config = dict(
    hidden_size=256,
    num_key_value_heads=4,
    norm='rmsnorm',
    norm_place='pre',
    qk_norm=True,
    bias='none',
    parallel_block=False,
    init_std_down=0.0,
    optimizer='adam_atan2',
    beta2=0.99,
    weight_decay=0.12,
    schedule='wsd',
    decay_shape='linear',
    final_lr_fraction=0.02,
    train_tokens=345000000,
)
Each number is 128 + 24 x the weight over its row's rms, rounded and kept within 0 to 255. Layers, rows and columns count from 0. The size above them is the row's rms in percent of the matrix's.

# layer 5 MLP up, 1024x256, rms 0.105, rows 126-139, columns 0-255
size [ 89  98 106 100  96  96  96  96 104  99 100  99  91  98]
[[ 98 133 181  82 149 147 162 136 133 138 163  92 139 119 157 131 139 115 125 129 110 123  90 117 115  91  99 143 168 120 142 131 142 137 135 124 119 153  89 108 155 139 146 140 106 172 133 146  97 100 110 154 160 135 106 142 117 151 167 162 172 139 131  97 116 171 130  92 176  95 155 116 126 140 126 151 165 117 103 144 142 151 145 173  91 122 146 113  96 144 114 110 186 196  94 115 142  93 119 102 110 156 144 126 121  84 113 138 133 110 140 123 130 171 123 158 179 145 154 128  85 125 103 117 135 151 133 135  95 136 128 173 113  96 133 114  94 134 117 148 129 101 153 117 128 106 158 132 159 142 138 100 114 114 105 131 133 146 164 112 128 128 135 119 167 134 135 106 123  94 120 111 133 165 172 149 105 112 131 127 126 140 151 111 144 139 101 108 128 132 146 135 141 132 150 135 144 124 152 113 132 131  95 102 132 126 177 140 128 137  94 124 176 114 118 145 130 177 148  66 159 107 136 135 167 117 150  98  57 142 170 109 154 112 114 101 111 132  82 141 127 185 121 159 123 142 107 113 141 133 187 138 148 107 140 123]
 [138 115 157 109 152 131 132 125 122 140 103 122 153 118 148 117 156 107 101 129 140 131 121  78 110 101 117 106  89 134 132  86 181 120  71 104 148 146 124 135 150 125  80 161  98 139 149 115 147  96 141 158 141 122  89 123 131 121 110  87 127 145 171 107 133 116 106 119 101 105 138 117 150 145  74 138 178 125 176 136 174 118 167 112 163 161 124 143  95 122 130 138 136 129 117 114  86  90 134 117 176 144 178 121 131 126 122 122 152 154 128 108 133 139 159 139 157 136 166 126 128  95 111 150 155 166 136 116 116 174 100 132 171 111 123 150 115 125 139 129 113 108 135 117 158  93 105 101 109 170 180 118 108 116 127 153 159 138 119 102 122 117 109 133 141 161 121 145  88  88 168 127  89 177 145 147 150 140  97 105 157  85 123 146 113 116  99 122 113 117 127 113 158 145 134 109 154 103 160 136 120 146 147 119 127 144 107 125 152 109  97 126 112 134  75 136 145 117 146 123 186 113 106 125 137 125 117 152 123  86 117  97 128 135 105  86 118 110  97 141 120  84 109 121 160 116 102 113 137 175 150  84 167 153 161 182]
 [181 156 184  92 110 139 128 124 127 143 123 118 185 143 145  99 135 131  94 156 115 107 132 176 123 122 156  89 141  73 120 147 149 134 137 138 123 128 144 136 136 106 107 155 113 145 143 144 132 141 154 136 149 108 123 125  88 137 139 156 170 113 116 140 126 134 124 133 141 145 159 119 104 112 136 133 163 165 181 136 113 104 110 136 150 149 118 132 166 120 149  49 138 118 135  93 158  98 149 116 153 176 117 154 128 131 110 118 144 113 147 111  94 135 158 109 111 121 142 151 174 102 158 153 160 127 165 105 118 147 125 172 113  83 157 115 107 158 129 143 130 153 137 105  85 104 129 126  99 129 167 132 119 116 123  97 108 102 118 161 153 106 106 162 131 153 149  84 147  72 141 104 103 169 159 130 145 144  69 148 142 155 160 177 147 105 149 131 114  93 112 110 133 139 178 123 110 131 102 140 159 118 122 105 156 114 112 151 144 139 128 138 105 147  84 142 122 174 113 109 150 102 158 115 127 133 157  95 135 129 134 122 118 135 140 122 123  93 130 136 114 107 150 138 131  96 189 100 125 112 168 124 163  96  98 164]
 [137 140 137 122 128  83 157 128 125 135 134 123 104 145  95 148  76 105 123 175 116 116 131 115  70 102 136 200 151 128  93 134 126 142 142 122 147 163  91 132  88 177 139 150 137 162 130 110 112 149 133 134 131  70  96 123 121 139 143 120 137  68 164 128 140  97 165 172  96 159 135 116 120 138 142 117 112 149 145 111 141 182 109 132 162  90 105 117  92 130 110 153 130 101 150 148 128 148 169 132 137 118  98 154 133 140 114  89 133 138  83 107 134  87 106 140 120 158  85 107 145 116 148 133 117  61 130 147 163 128 158 125 156 154 143 157 131 138 103 146 124 125  94 107 126 129 124 153  93 120 124 153 121 163  97 133  71 109 107 119 132 105 133 156 123 130  83 159 120 108 154 139 132 138 133 146 124 113 113 124 133  96 122 136 156 113 140 129  97 156 132 132 137 172 113 166 154 113 146 135 158 144 132 118 120 157 124 152 158 149 121 126 116 170 169 115 137 110 130 110 144 130 100 119 133  73 160 134 136 101 194 126 169 116 106 104 100 146 144 170 135  92 181 131 163 128 132 139  92 110 136 164 145 134 125 133]
 [155 121 139  68 142 114 100 117 125  96  98 128  85 157 138 129 154 126 145 154 146 133 100 149 136 140 155 134 108 104 159 145 118 171 132 142 112  97 104 113 105 134 102 146 121 167 102 152 117 122 158 125 146 140 155 169 148 148 144  89 128 144 108 221 108 153 121 118 162 133  87 157  97 171 153 105 157 121 108 135 131  99  81  94 116 142 153 112 146 164 160  69 152 143 138 156 128 131 170  89 117 130 137 103 146 102  98 117  74 112 133 164 108 129 150 146 101 169 134 118 151 113 111 107 163 106 139 119 141  82 117 168 118 127 139 172 149 121 103 119 138  96 140 104 152 131 146 154 106 150 122  84 127 114 130 112 104 106 140 130 113 111 120 107 149 155 108 100 111 113 123 119 138 126 147 107 105 139 122 154 129 178 147 167 153 103 112 138 141 154 135  99 150 126 136 114 153 148 132 128 112  98 114 115 152 117 142 122 167 122 137 115 141 140 121 143 161 162 127 133 157 133 148 138 115 124 125 140 124  81 131 113 117 110 102 126  84  90 116 137 127 182 119 100  64 138 139 160 104 153 135 125 128  58  89 155]
 [101 140  95 126 154 121 147 116  91 104 124 135 152 129 156 149 119 105 134  84 162 120 131 105  68 110 164 147 119 114 132 114  97 153  89 132 172 101 137 107 137 144 117 151  62 141 167 116 100  83 161 128  94  78 124 148 153 142  87 117  95 103 142  99 130 125 152 177 172 107  89 127  87 165 130 108 107 135 116 102 137 149 143  83 136 123 180 131 131 134 174 122 131 107 146 144 132 142 106 109 128 110 147 118 125 104 128 137 104 170 133  82 146 129 101 121 179 168 134 106 125 151 140  96 162  94 146 125 127 122 118 115 154 115 130 117 129 159 134 133 120 116 101 129 116 145 119 137 145 172 164 131 118 148 114 127 107 108 152 125 108 112 145 114 112  99  75 125 114 130  93  96  68 125 111 140 116 149 105 149 167  95 139 159 142 135 155 174 140 117 136 101 127 147 115 147 177 122 122 167 140  93 147 113 141 140 160 147 122 143 124 143 151  93  91 122 125 123 138  97 110 106 121 128 153  95 141 111 130 138 157 155 132  50 124 107 126 144 116 156 113 125  94 124 102 161  69 131 136 139 160 110 163 123 113 131]
 [129 139 129 124 114 131 128  89 104 105 127  98 123 113 137 109 112 137 124  85 150 129 135 148 155 155 150 112 150  93 128 115 128 186 139  99 152 118 115 111 138 145  65 128  69 121 161 124  73 135 171 147 124 130 126 148 110 133 149 139 163 113 162 117 143  93 127 162 112 112  66 140  98 150 150 146  89 159 149 137 107 114 102 157 147 156 135 152 131 108  87  70 140 140 145 140 129 106 111  81 198 125 131 126 174  81 119 125 133 143  99 126 122 161 174 122 139 120 137 148 137 128 135 116 109 127 107 158 108 127 151 184 110 153 125 128 127 160 119 106 151 149 143 110 117 103 138 128  91  82 139 125 120 138 106 158 144 138 149  92 122 131 154 163 145 111 144 133 142  89 131  90  89 124 122 111 132 127 108 148  94 110 151 118 156 113 138 161 160 125 142  98 146 141 167 132 113 145 148 156 108 117 160  94 107 112 175 138 113 149 122 124 190 144 112 104 164 103 155 151 138  97  78 130 177 133 139 151 146 127 149 107 149  67 116 116 107 105  88 136  79 136 140 128 111 126 108 153 132 102 120 145 145 107 121 135]
 [149 127 108 133 157 112 133 126 106 136 112 126 168 154  92 118 147 142 154 170 113  99 120 152 111  64  92 139 135 142 136 130 133 124 107 155 137 100  93 155 133  72 113 168 134 171 134 120 130 138 170 147 137 111 160 144 116 154 108 152 140  70  92 136 133  83 145 169 122  93 127 162 131 141 145 147 131 148 107 117 161 154 102 122 126 140 145 130 107 122 104 116 129 146 157 103 141 123 166 128 133 154 175 116 147 114 133 174 131 144 169 137  95 141 136 137 165 127 119 154 149 115  96 142 124 105 128 126 128 100  81 157 138 154  97 127 134 163 127 105 129 128 141 101  96 132 122 103 110 101 126 131 110  94 108 166  93  96 158  94 135 135 149 169 141 120 139 101 168 119  98 114 141 166  88 117 112  98 104 123  94 156 164 142 146  71 110 111 104 119 127 123 144 155 111  93 116 105  81 102 133 137 123  92 154  97 108 100 126 115 116 101 131 144 105 119 137 142 140 100 179 121 177 149 119  76 156 121 132 123 160 107 124 142 114 106 150  64 102 106 120 136 138 134 149 125 121  96 118 169 139 160 190  96 123 151]
 [128 128 190 102 147 132  92 131 103 155 140 135 112 102 133 140 125 131 111 124 113  91 162 126 127 112 114 109 137 122 159 133  82 129 108 132 138 116 117 166 118 129 112 161 124 151 120  99 132 146 125 126 171 138 187 192 160 139 123 135 148 128 108 157 100 106 111 152 128 134 104 140 115 130 122 124 157 163 122 120 149 119 134 109 141 160 161 115 139 117 143 127 119 150 127  88 167 112 149  96 113 140 138 121 122  91 127 178 151 140 169 126 127 155 145 144 186 126 146 138 144 139  77  89 114 135 162 153 125 121 114 169  88 170 128 123 134 125 122 149 171 110 110  91 168 102  94 199 133 170 107 116 149 159  99 122 136 107 161 128 129 159 107 145 141 113 103 112 149 132 130  73  63 115 170 138 101 142 108 116 109  82 150 148 129 146 108 121 120 126 119 111 181 134 132  72 113 115 126 143 135 104 149 131 124 111 143 133 155 114 132 106 101 140 133 121 168 161 131  96 172  98 135 115 114 133 131 110 142  85 158 113 146  87  78  79 136 133 126 141  98 158 112 127  93 130 123 141 116 152 139 157 148  92  76 131]
 [160 127 154 107 128 177 140 117 162 104 144 105 143 130 149 145  82 117 178 161 124 112  89 122 149  65 143 149 140 106 124 131 120 155 135 127 139 144  92 148 124 117 136 165  88 166 134 113 141 105 146 149 165 141 168 131 116 113 128 125  97 137  85 120 131 135 121 139 102  92 141 130  83 127 151 101 121 152 110 144 118 121 124 185 128  81 134 159 121 103 122  91 150 120 149 160 138 131 160 119 153 129 153 148 155  77 147 120 101 154 152 100 105 118 166 101 150 130 144 118 158 129  86 162 101 141 117 127 110 132 127 118 180 122 134 147 107 134  75 171 146 106 131 150 124 143 143 128 145  86 161 118 127 106 151 116 133  97  98 150 138 143 146 121 131 164 102 117 146 115 150 161 108 163 108 149 119 165 135 134 162 154 103 146 130 137 125 127 151 137 182  85 126 136 171 148 159 166 145  93 112 116 123 115 191 153 131 135 146 122 119 107 145 149 111 130 175 122 149 127 145 118 114 129 138  64 197 117 152 105 122 136 130  77 132 114 109 131 130 116 105 178 128 137 133 146 129 140 143 123 153  62 111 113 138 152]
 [148 147 146 155 146 114 150 126  89 130 115 105 166 133 132 124  69 118 134 117  98 113  87 136 124 109 112 124 108 128 128  89 140 104  97 130 129  79 112 125  98 120 131 139 131  91 132 102  55 115  99 141 117 120 124 130 131 143  95 148 103 117 104 145 143 138 121 108 134  99 121 136 167 102  93  87 141 106 131 133 154 142 137  93 123 137 143 116 119 145 145 158 133 137 180 126 127 126 114 130 129 131 142 135 111 131  95  95 140 111 128  79 134 165  78 171 139 143 151 114 187 109  95 128  90 109 120 177 121 106 136 155 100  95 149 150 109 141  91 161 104 141 115  96 189  73  94 132  81 134 134 122 128 142 137 144  81 121 117 100 116 116 142 161 102 130 129 168  98 149 165 112 111 121 143 161 153 136 133 119 156 117 103 163 128 137 169  99 114 138 104 123 125 119 134 116  86 147 130 137 135 123 139 110 157 151 140 159 175  93 115 106 167 162  93  83 112 109 118  96 115 133 149 140 137 109 129 124  99  90 116 128 146  67 153 103 131 124 107 184 100 134 114 113 114 147  91 184  95  98 139 144 116 147 120 114]
 [113 124 168 110 121 128 168 131 133 106 109 134 127 107 136 150 109 117 113 153  97 119 119 165 142 130 131 132 139 122  95 116 126 147 122 103 109  90 112 146 126 136 109 150 122 116  84 132 134 167 109  69 150 153  97 141 116 130  98 122 141 120 117 164 127 124 105  90 153 107 130 145 145 124  95 101 151 115 104  64 187  91 122 136  86 146 149 110 130 101 100 123 172 141 170 131  77 112 105  86 153 132 150  97 141  81 126 138 157 108 140 141 149 158 123 159 141 166 108 148 104 156 110  87 149 159 128 114 134 106 128 109 115 134 121 137 123 137  88 128 116 106 103 145 139 118 113 144 145 122 131 132 128 101 146 145 108 100 164 167 137 113 153 113 154 116 141 126 136  60  96 176 103 107  85 143 135 112 162 149 109 137 151 159 130 115 116 134 113 147 105 133 140 116 117 132 126 142 122 112 126  83 111 108  85 121 110 134 131 122 122  79 163 151 110 133 118 197 158  78 161 115 126 103 133 139 182 118 127 118 145 150 142 121 182 137  69  74 117 110 127 114 105 140 148 149 161 118 127 128 190 106 126 134  97 170]
 [135 123 141  89 122 114 117 111 122 125  76 111 153 123 129 126 124 142  88 120 118 136 122 160 143 137 129 107  83 114  88 103 128 169 116 161 109  99 109 115 139 110 103 122 157 124 124 138 117 121 157  72 111 103 147 149 149 129 130 124 143 108 136 141 112 107 124 168 112 133  91 107 166 110 126 125 103 123 151 125 169  96 134  94 140 162 185 117 147 126 108 106 177 110 138 115  84 109 138 106 169 130 128 118 156 116  90 127 157 181  88  83 133 184 114 152 162 146 113 125 113 125 165 140 137 142 109  98  92  91  99 168 120 107 126 138 136 153  90 125 115 140 150 131 141 149 137 137 102  99 141 170 113 135 174 124 119 119 129 141 113 140 100 143 161 130 150  84 144 129 107 135  68 120 118 126  92 145 150 150 150 132 181 175 141 149 149 130 172 115 112 129 136 142 157 170  83 110 133 139 113  64 135 119 112 120 151  98 146 121 142 122 124 118 137 115 103 118  72 114 115 137  98 164 130 142 127 149 186 116 160 130 134 130 167 123 138  81 117 141 105 111 172 114 166 131  99 149 101 134 146 126 101  81 114 153]
 [110 141 105 123 134 133 136  67 135  91  91 124 136 142 111 132 100 118  69 125 129 120 103 120 119  94 133 138  96 142 117  78 133 128 165 125  97 102 167 111 200 143 146 157 100 162 151 118 143  83 120 136 152 115 118 156 131 141  90 112 107 143 124 126 109 109 159 121 116 138 132 139 118 147 124  85 146 135 114 121 175 122  80  90 138 134 165  83 122  95 119 124 112 141 126 181 107 139 106 125 136 119 177 161 112 127  83  98 163 170 153 120 129 124 171 156 101 119  96 138 152 125 101 130 136 147 112 141 122  93 159  98 125 120 111 150 145 124 146 178 114 107 179 102  84 129 137 137 126 158 121 128 104 146 166  99 126  95 143 125 150 107 113 100  71 144 117 121 124 109 130 129 117 119 128 122 117 161  87 135 121 125 145 137 166 101 109 132 177 104 146  74 149 152 121 125 114 153 130 134 106 111 150 133 125 145 142 147 142  94  89  92 144 158 107  73 119 130  81 111 152 108  97 132 118 109 173 122 106 121 162 104 129 149 110 111 158 116 161 122 104 164 136 134 130  82 126 160  96 107 160 137 154 117 130 141]]
# layer 5 MLP down (transposed), 1024x256, rms 0.0938, rows 126-138, columns 0-255
size [ 97  97 106 101  96  99  98  96 104  99 102 102  91]
[[188 129  94 103 110  98  95 104 131 110 166 104 152 154 163 162 118 164 140  75 104 136 128 124 152 143 133  86 141 123 136 127 182 120 124 145 132 132 113 143 143  97 146 114 139 117  86 105 157 132 110  75 103 102 133 137 107 110 160 143 148 115 127 114 122 123 131 119 157 135 139 143 140 120 109 108  95 130 110 117  96 123 108 144 129 112 125  94 170 131 115 164  95 163  97 122 104 170 155 155 121  94 117 145 170 127 136 138 117 135 132 159 194 171 127 119 144 136 186 123  90 110 140 136 131 108  76 129 119 123 127 124 123  79 132 105 108 114 168 125 198 120 141 131 138 111 125 114  93 140 116 112 146 138 115 136 138 132 147 163  93 186  79 157 124  81 149 138 119 144 137  64 158 151 154 161 140 125 147 162 143 143 118 138 152 168 132 135 125 155  93 116 128 161 135 140 133 116 116  98 114 124  92 124 152 153 116 134 122 114 108 149 144 109 131 128  89 132 104 128 136 158 151  90 119 152 124 179 103 137 127 134 128 119 135  56 138 112  93 129  96 143 190 116 130 132 129 127 107 124 106 144 111 167 153 137]
 [102  81 146 129 129 105 179 106 106 100 115 141 153 121  95 138 168 117 139 141  98 117 108 113 116 144 112  99 149 157 150 167 169 165 177 149 150 116 156 157 112 131 137 163 119 106 143  98 137 146 161  92 141 135 129 135 149 142 151 138 113 134 111 109 131 142 140 124 136 117 131 113 114  87 151 145 160 116 137 114 110  85 102 157 164 120 125  94 178 159  89 138 115 103 121 151 127 141 133 105  95 134 118 170 130 162 113 151 129 100 120 125 168 179 120 144 128 117 110 150 169 114 159 105 142 119 158 103 125  85 127 111 113  92 130 141 127 124 137 111 115 117 127 151 174 124 127 109 129 144  70 124 143 130 113 104 113 127 119 134 107 107 124 115  83 108 123  79 154 140 135  71 143 126 119 146 137 102 165 169 120 150 147 118 136 102 169  88 143 153  63  89 168 135  91 121 111 142 150 116 177 135 121 157 174  98 121 123 123 133 114 104 112 126 135 161 102 148 134 139 119 165 114 157 135 123 133 126 118 155  94  94  61 126 113 144  96 121 145 131 111 128 127 149  99 142 186 150 127 122 128 162  81 150  75 128]
 [168 112 145 120 104 167 119 127 159 135 113 109 136 140 109 124 136 164 148 103  92 126 137 128 127 109 136 103 140 149 104 175 163 118 128  76 131 130 162 112 130 110 117 138  99 104  86 108 151 142 146 158  81  97 110 131 145  44 132 158 150 150 116 156 143 138 144 131 103 119 116 101 121 174 155 117 161 112 145  95 109 140 127 113 135 109 148 153 130 115 116 115 134  82 103 128 108 152 135 135 147  84 160  92 111 137 149 103 110  83 146 112 127 138 122  93 146 155 133 135 144  94  77 136 159 117 114  92 102 119 159 127 110 140 107 166 158 110 157 127 130 125 156 130 138 119 120 114 160 118 141 122 138 122 154 115 110 107 154 147 136 116  51 136 160 101 101 105 145  92 156 130 134 131 124 124 144 112 133 148 142 108 151 161 129  65 133 161 139 126 119 134 158 158 128 155 123 163 114 170  86 123 106 134 135 112 126 189 121 194 128 124 121  71 151 154 125 162 104 109 152 125 112 116 153 102 135 125 110 145 116 139 124 145 129 175  95  84 128 132 146  90 132 177 116 118 164 131 170 115 138 130 113 109 172 165]
 [138 141 113 102 136 161 128 151 142 104  99  98 127 102 132 130 162 160  95 111 154 126 136 123 155 157  97 136  85 109 149 111 118 115  85 117 144 110 137 129 139 151 121 150 114 217  75 156 121 150 143 125 123 160  98 129 112 116 146 136 103 123  97 130 129 136 123 107 111 114 101 148 159 150 105 142 109 119  83 141 140 131 141 118 150 136 160 177 117 103 143 144 114 118 104  92 119 128 155 119 151 125 117 120 118 135 124 158 109 122 127  96 125 127 135 109 135 139 146 127 169 125 153  91 165 125 166 133 191 120 131 146 112 139 129  79 146 106 115 124 153 121 130 153 151 120 123 146 141 151 152  94 130 129 152 112 131 148 158 127  97 135 123 182  90 136 164 101 132 114 133  81 169 115 114 141 172  91 149 104 133  91 123 143 132 141 108 118 123  86 117 116 166 138 172 172  89  74 161  90 128 104 136 111 158 167 104 131 131 111 143 157 121 169 124 140 142  97 115 118 138 104 133 125  85 104 100  90 121 161 125 168 152 124 158 153 142 139 127 217 134 117 111 132 145 116 145 172 171  91 134 135 107 124 133 169]
 [100 122 128 129 132 136 161 140 145  93 122 133 103 111 182 159 102 142 155 102 136 184 148 123 122 111 144  97 162  98 107 144 105 127 142 166 140 139 111  90  98 138 111  87 117 165 172 114 164 133 149 115  91 103 141 111 161 130 160 125 143 103 105 105 185 110 134 120  94 158 138 104 142 129 126 119 111 112 119 178 134 114 140 103 158 125 103  77 141  96 135 143  71 135 129 112 108 140 138 116 143 151  92 121 157 122 141 142 133 133 154 119 132 155 109 162 119 185 161 118 118 102 165 119 154 104  70 148 134 144 131 152 117 142 138 159 125 171 135 133 178 122 165 108 146 108 126 176 119 157 123 113  90 133 122 139 132 188 125 121 164 149 131 111 135 140 110 129 114 147 125 155  99 133 113 107 168  87 149 125 101 102 114 112 109 124  67 128  92 169 148 132 130  70 134 132  99 136 115 135 146 116 142 148 144 110 152 106 123 124 145 149 142 117 109 144 127 118 123 159 140 146 138 126 102 174 138 163 112 137 133 141 154 142  99 131 130 196 137 119 103 101 149 167  86 101 122 102 132 121 147 112 112 144 163 189]
 [134  86 145 151 151 163 157 163 161 120 142 125 111  86 139  92  89 119 149 115 133 137 161 129 144 173 134  98 132  85 145 112 130 124  97 112 145 170 129 131 136  65 148 176 131 111  91 168 133 113 114 170 146 102 118 110 130 130 111 152 136 146 155 101 132 177  94  94  97 110 117 107 137 109 102 117 132 107 128 128 140 140  86 135  93  90 109 111 138 119 125 140 118 160 139 133 126 151 134 145 120  89 135 144 148 111 109 130 103 134  93 117  66  82 164 122 111 126 181 108 129 128  90 152 111  77 173 123 101 145 139 147 102  99 137 134  98 109 135 136 136  84  56 154 157 110 151 139 158 112 120  90 149 145  97 112 148 110 118 142 135 153  98  91 165 137 160 141 114 132 166 133 114 101 169 123  95 103  95 147 174 150 119 107 138 114 142 133 148  98 123 139 155 152 162 119 140 154 137 157 123 159 143 125 109 118 145 131 139 161 106 142 120 121 120  99 116 129 147 146 116 117 108 112 166 148  97  67 146 124 157 130 131 118 119 142 140  77  90 152 141 147 137 100 124 132 152 114 153 138 165 127 147 123 107  90]
 [174 155 118  83 145 122 106 115 154 141 133 178  93 107 194 111 131 120 143 162 159 106 145 113 145 114 128 144  83 145 109 111 137 123 118 155 149 158 115 117 124 121 143  85 151 121 163 126 136 105 119 151 138 173 118 122 140 132 123 137 172 120 110 122  89 141 106 159 137 100 117  97 151 153 145 114  94  80 123 111 132 124 151  88 147 142 121 115  95 108  79 151 130 107 141 128  74 118 153 155 125 124 139 104 155 152 113 116 141 123 133 109  99 150 149  94 124 173 147 128 110 131 134 133 101 149 103 141  94 132  82 119 137 112 125 153 129 130 120 181 124 140 129 146 161  97  95 108 133 135 150 151 155 112 154 141 196 162 156 132 129 140 147 116 123 153 132 127 139 152 143 145 140 104 136 159 118 110 128 143  90 117 180 113 140 153 134 139 177 124 145 102 144 170 148 119 124  98 141 134 159 111 111 109 112 125 116 117 153 154 108 126 118 159 156  99 144  93 117  92 180 137  84 133 167 177 116 156 147 120 122 137 106 115 151  94 114 102  87 105 117 118 125 137 177 127  84 143 155 115  92 128  78  97 188 163]
 [138 154 110 126 121  69 127 166 100 125 121 160 115  83 138 131  96 130 162  98 104 120 173  99 133 145 129 128 162 117 125 168 122 109 128  98 107 104 107  86  78 164 157 136 133 161 125 109 110 160 143  79 132 158 105 184 133  72 129 127 133 143 135 123 114 140 120 104 118 155 135  87 108 161 112 136 155 139 129  85 112 119 158 100  83 153 177 146 171  75 102 154 121 100 168 149 125 138  90 114 122 144 143 146 131 152 146 140 130 132 148 107 182 147 126 151 117 134 115  58 184  92 113 107 168 123 140 121 142 120 152  92 126 120 131 128 114 143 127 100 109 171 182 130 121 131 112  78 130 117 125 105 136 129  96 147 114 142 157 139 107 154 114 137 127 135 147 124  78 123  86 135 106 140 146 187 130 105 126  98 136 121 113 145 136 132 163 131 115 117 121 115 144 120 135 133 148 165  89 143 128 120 101 139 105 100 104 133 140 111 113 154 116  99 103 143 119 129 150 119 125 157 108 138 160 136 104  94 138 135 126 109 116  94 122 116 125 171 132 114 104 109 138 136 109 140 100 162  94 137 150 109 194 116 168 118]
 [108 129 117 134 137 109 114  94 143 134 132 122 134 100 108 142 155 116  89 108  91 118 121 142 128 123  62 107  96 138 138  90 113 121 135 144 146 125 127 118  99 133 159 131 127 107 126 102 146 190 149 118 115 108 123  79 134 108 116 168 154 102 125 111 132 129 139 142  70 129 138 130 185 125 146 131 165 140 118 122 167 103 143 106 129 191 115 123 125 139 130 147 136 111  92 138 116 165  90 143 104 163 141 124 147 143 125 116 145 114 123 192 108 150 120  91 119 182 118 112 125 124 155 140 111 160 160 129 116 134 130 129 131 129 126 131 109 105  99 177 131 118 106 158 132 120 118 154 104 142 144 151 129 164 125 155 118 150 115 112 176 126 116 139  93 135 112  73 152 141  80 168 154 129 110 157 123 145  88 105 127 110 131 155 103 122 102 157 130 126 144 121 100 117  69 145 117 131 129 145 122 146 125 154 154 151 167 128 135  99  94 105 114 120 191 121 124  76 105 120 151 167  91 134 153 142 120 103 138  56  97 130 173  98 101 114 135 182 113 151  87 130 133 106  90 117 129 134 146 142  94 121 160 123 178 137]
 [133  76 135 151 177 106  70 186 142 131 128 127 116 164 131  95 133  94 116 160 124 119 122 129 117 133 146 140 153 149 149  75 155 134 104 110 102 146  84  79 139  94 140  77 122 180 138 141 113 112 119 103 146 141 114 128 112  89 100  88 151 151 125 112 162  97 152 114 140  88 111 108 126 112 114 122 123 136 140 132 130 129 116 127 139 105 122 107  90 139 107 114 159 124 146  82 127 130 116 197 125 110 149 132 123 121 151 129 131  89 122 143 156 117 138 104  80 154 135 155 107 129 126 123 133 141  94 123 184 157 128 118  95 113  94 154 127 175 140 172 103 128 104 112 136 163 150 132 142  99 152 135 134 121 105 170 101 115 117 162 148 143 124 126 136 149 132 120 137 115 109 139 106 152 109 111 126 127 172 147 101 169 144 127 145 141 107  91 146 129 118 118 134 153 126 171 116  93 105 131  98 149 146 103 114 175 108 146 116 147 126 158 117 127 145 100 112 147 132 100 115 126 166 163 178 124 102 138 139 154 178 147 141 162 131  93 114 153 156  81 185 124 127 116 148 104 102 160 144 144 109  94 126 122 149 187]
 [113 134 133 148 140 107 155  93 127 119 137 129 133 115 120 127 144 116 135 153 141 144 139 107  71 109 108 148 158  78 157 124 155 144 129 156 140 130 142  91 116 109  87 120 106 143 126 107 138  91 148 122 137  95 130 122 132  89 143 177 166 132  95 131  88 111 111 105 179 141 114 168 146 104 171 116 114 109 115 115 142 136 146 104 102 168  74 118 105 130 136 139 104 141 129 111 114 101 130 136 138 116  97 106 134 130 122 128 122 120 155 126 157 135 188 143  79  97 116 171 121 111 134 125 122 114 121 151 118 131 145 154 141 156 113 153 139 128 102 100 126 124 139 119 160 111  80 177 107  83 113 155 139 130 187 137 158 124 129  85 113 152  91 115 132 126 130 151 112 166 115 112 153 130 124 140 164  83 148 110 162 132 140  78 118 117 153  84 118 145 168 137 112  95 154 156 124 148 132 112 110 140  95 117 105 173 131  94 145 120 126 110 176  98  83  94  96 122 193 100 119 119 152 175 140 136  91 135 108  86 113 148 146 167 118  89 113 148 117 111 114 109 127 115 151  96 153 144 144 114 120 119 131  97 132 197]
 [132 114 136 163  62 121 118 116 108 161 136 127 135 133 136 137 147 107 153  59 132 115 124  72 147 136 124 136  96 154 151 141 139  73 134 150 103 111 139 127 111  84 168 144 186  90 125 164 167 169 119 142 132 102  97  84 139 107 100 134  94  87 127 111 171 149 139 132 153 131 139 143 112 114  58 127 118 113 177 127 103 128 131 105 133 157 118 123 114 110 159 135 113 157 181 107 108 128 175 145 103 114 152 114 127 124 111 139 103 140 177 135 181 149 159 163 105 123 115  92 144  99  87 124 106 116 107 129  68 136 109 128 161 122 111 111 161 139 175  99 114 142  95 121 144 123 129  88 125 173 189 136 109 147 126 129 122 113 118 145 136 112 125 140 114 163 123 132 106 119 137 108 166 127 138 112 123 150  99 131 146 109 127  98 110 135 117 118 170 139 128 142  91 103 125 132 145 121  96 143 115 111 104 147 156 121 142 128 145 134 104 104  98 171  92 153  97 128  91 129 118 100 117 144 106 156 129 144 154 135 140 121 147 143 149 127 137 167 152 181  93 134 169 119 174 112 139 121 119 120 138 122  99 119 125 131]
 [122 137 124 166 133 140 142 138 123  97 102 131  62 116 117 117 108 136 138 153 106 151 120 120 181  88 149  99 110 135 128 149  83 111 149 143 178  85 108 104 135 143 129  24  49  91 115  97 131 126  80 117 137 118 128 149 121 139 114 165 102 141 133 145 108 143 129 136 160 138 148 150 112 144 113 119 130  85 150 146 138  93  93 140 122 122 145 113 123 110 122 123 120  94 147 121 156 153 133 136 135 159 172 159  76  93 168 156 104 128 139 134  95  98 129  80 153 119 136 149 139 142 132 153 136 141 112 141 165 111 126 130 118 182  98 134 115 111 138 166 106 140 147 105  91 114 104 117 150 111 102 123 135 109 107 107 104 125 123 139 126 119 191 108  82 154 151  75 117 113 104 145 148 150 187 105 120 128 137 134 139  83 135 130 139 129 103 154 138 137 113 121  98 108 120 113 132 152 120 125 124 123 135 143 163 137 123 108 110 116 147 134 169 147 151 130 121 104 152 140 112 120 113 119 187 111 126 118 116 129 142 112 103 130 147 142 118 158 144  67 149 151 118 141 116 147 127 112 165  94 146 154 118 175 100 125]]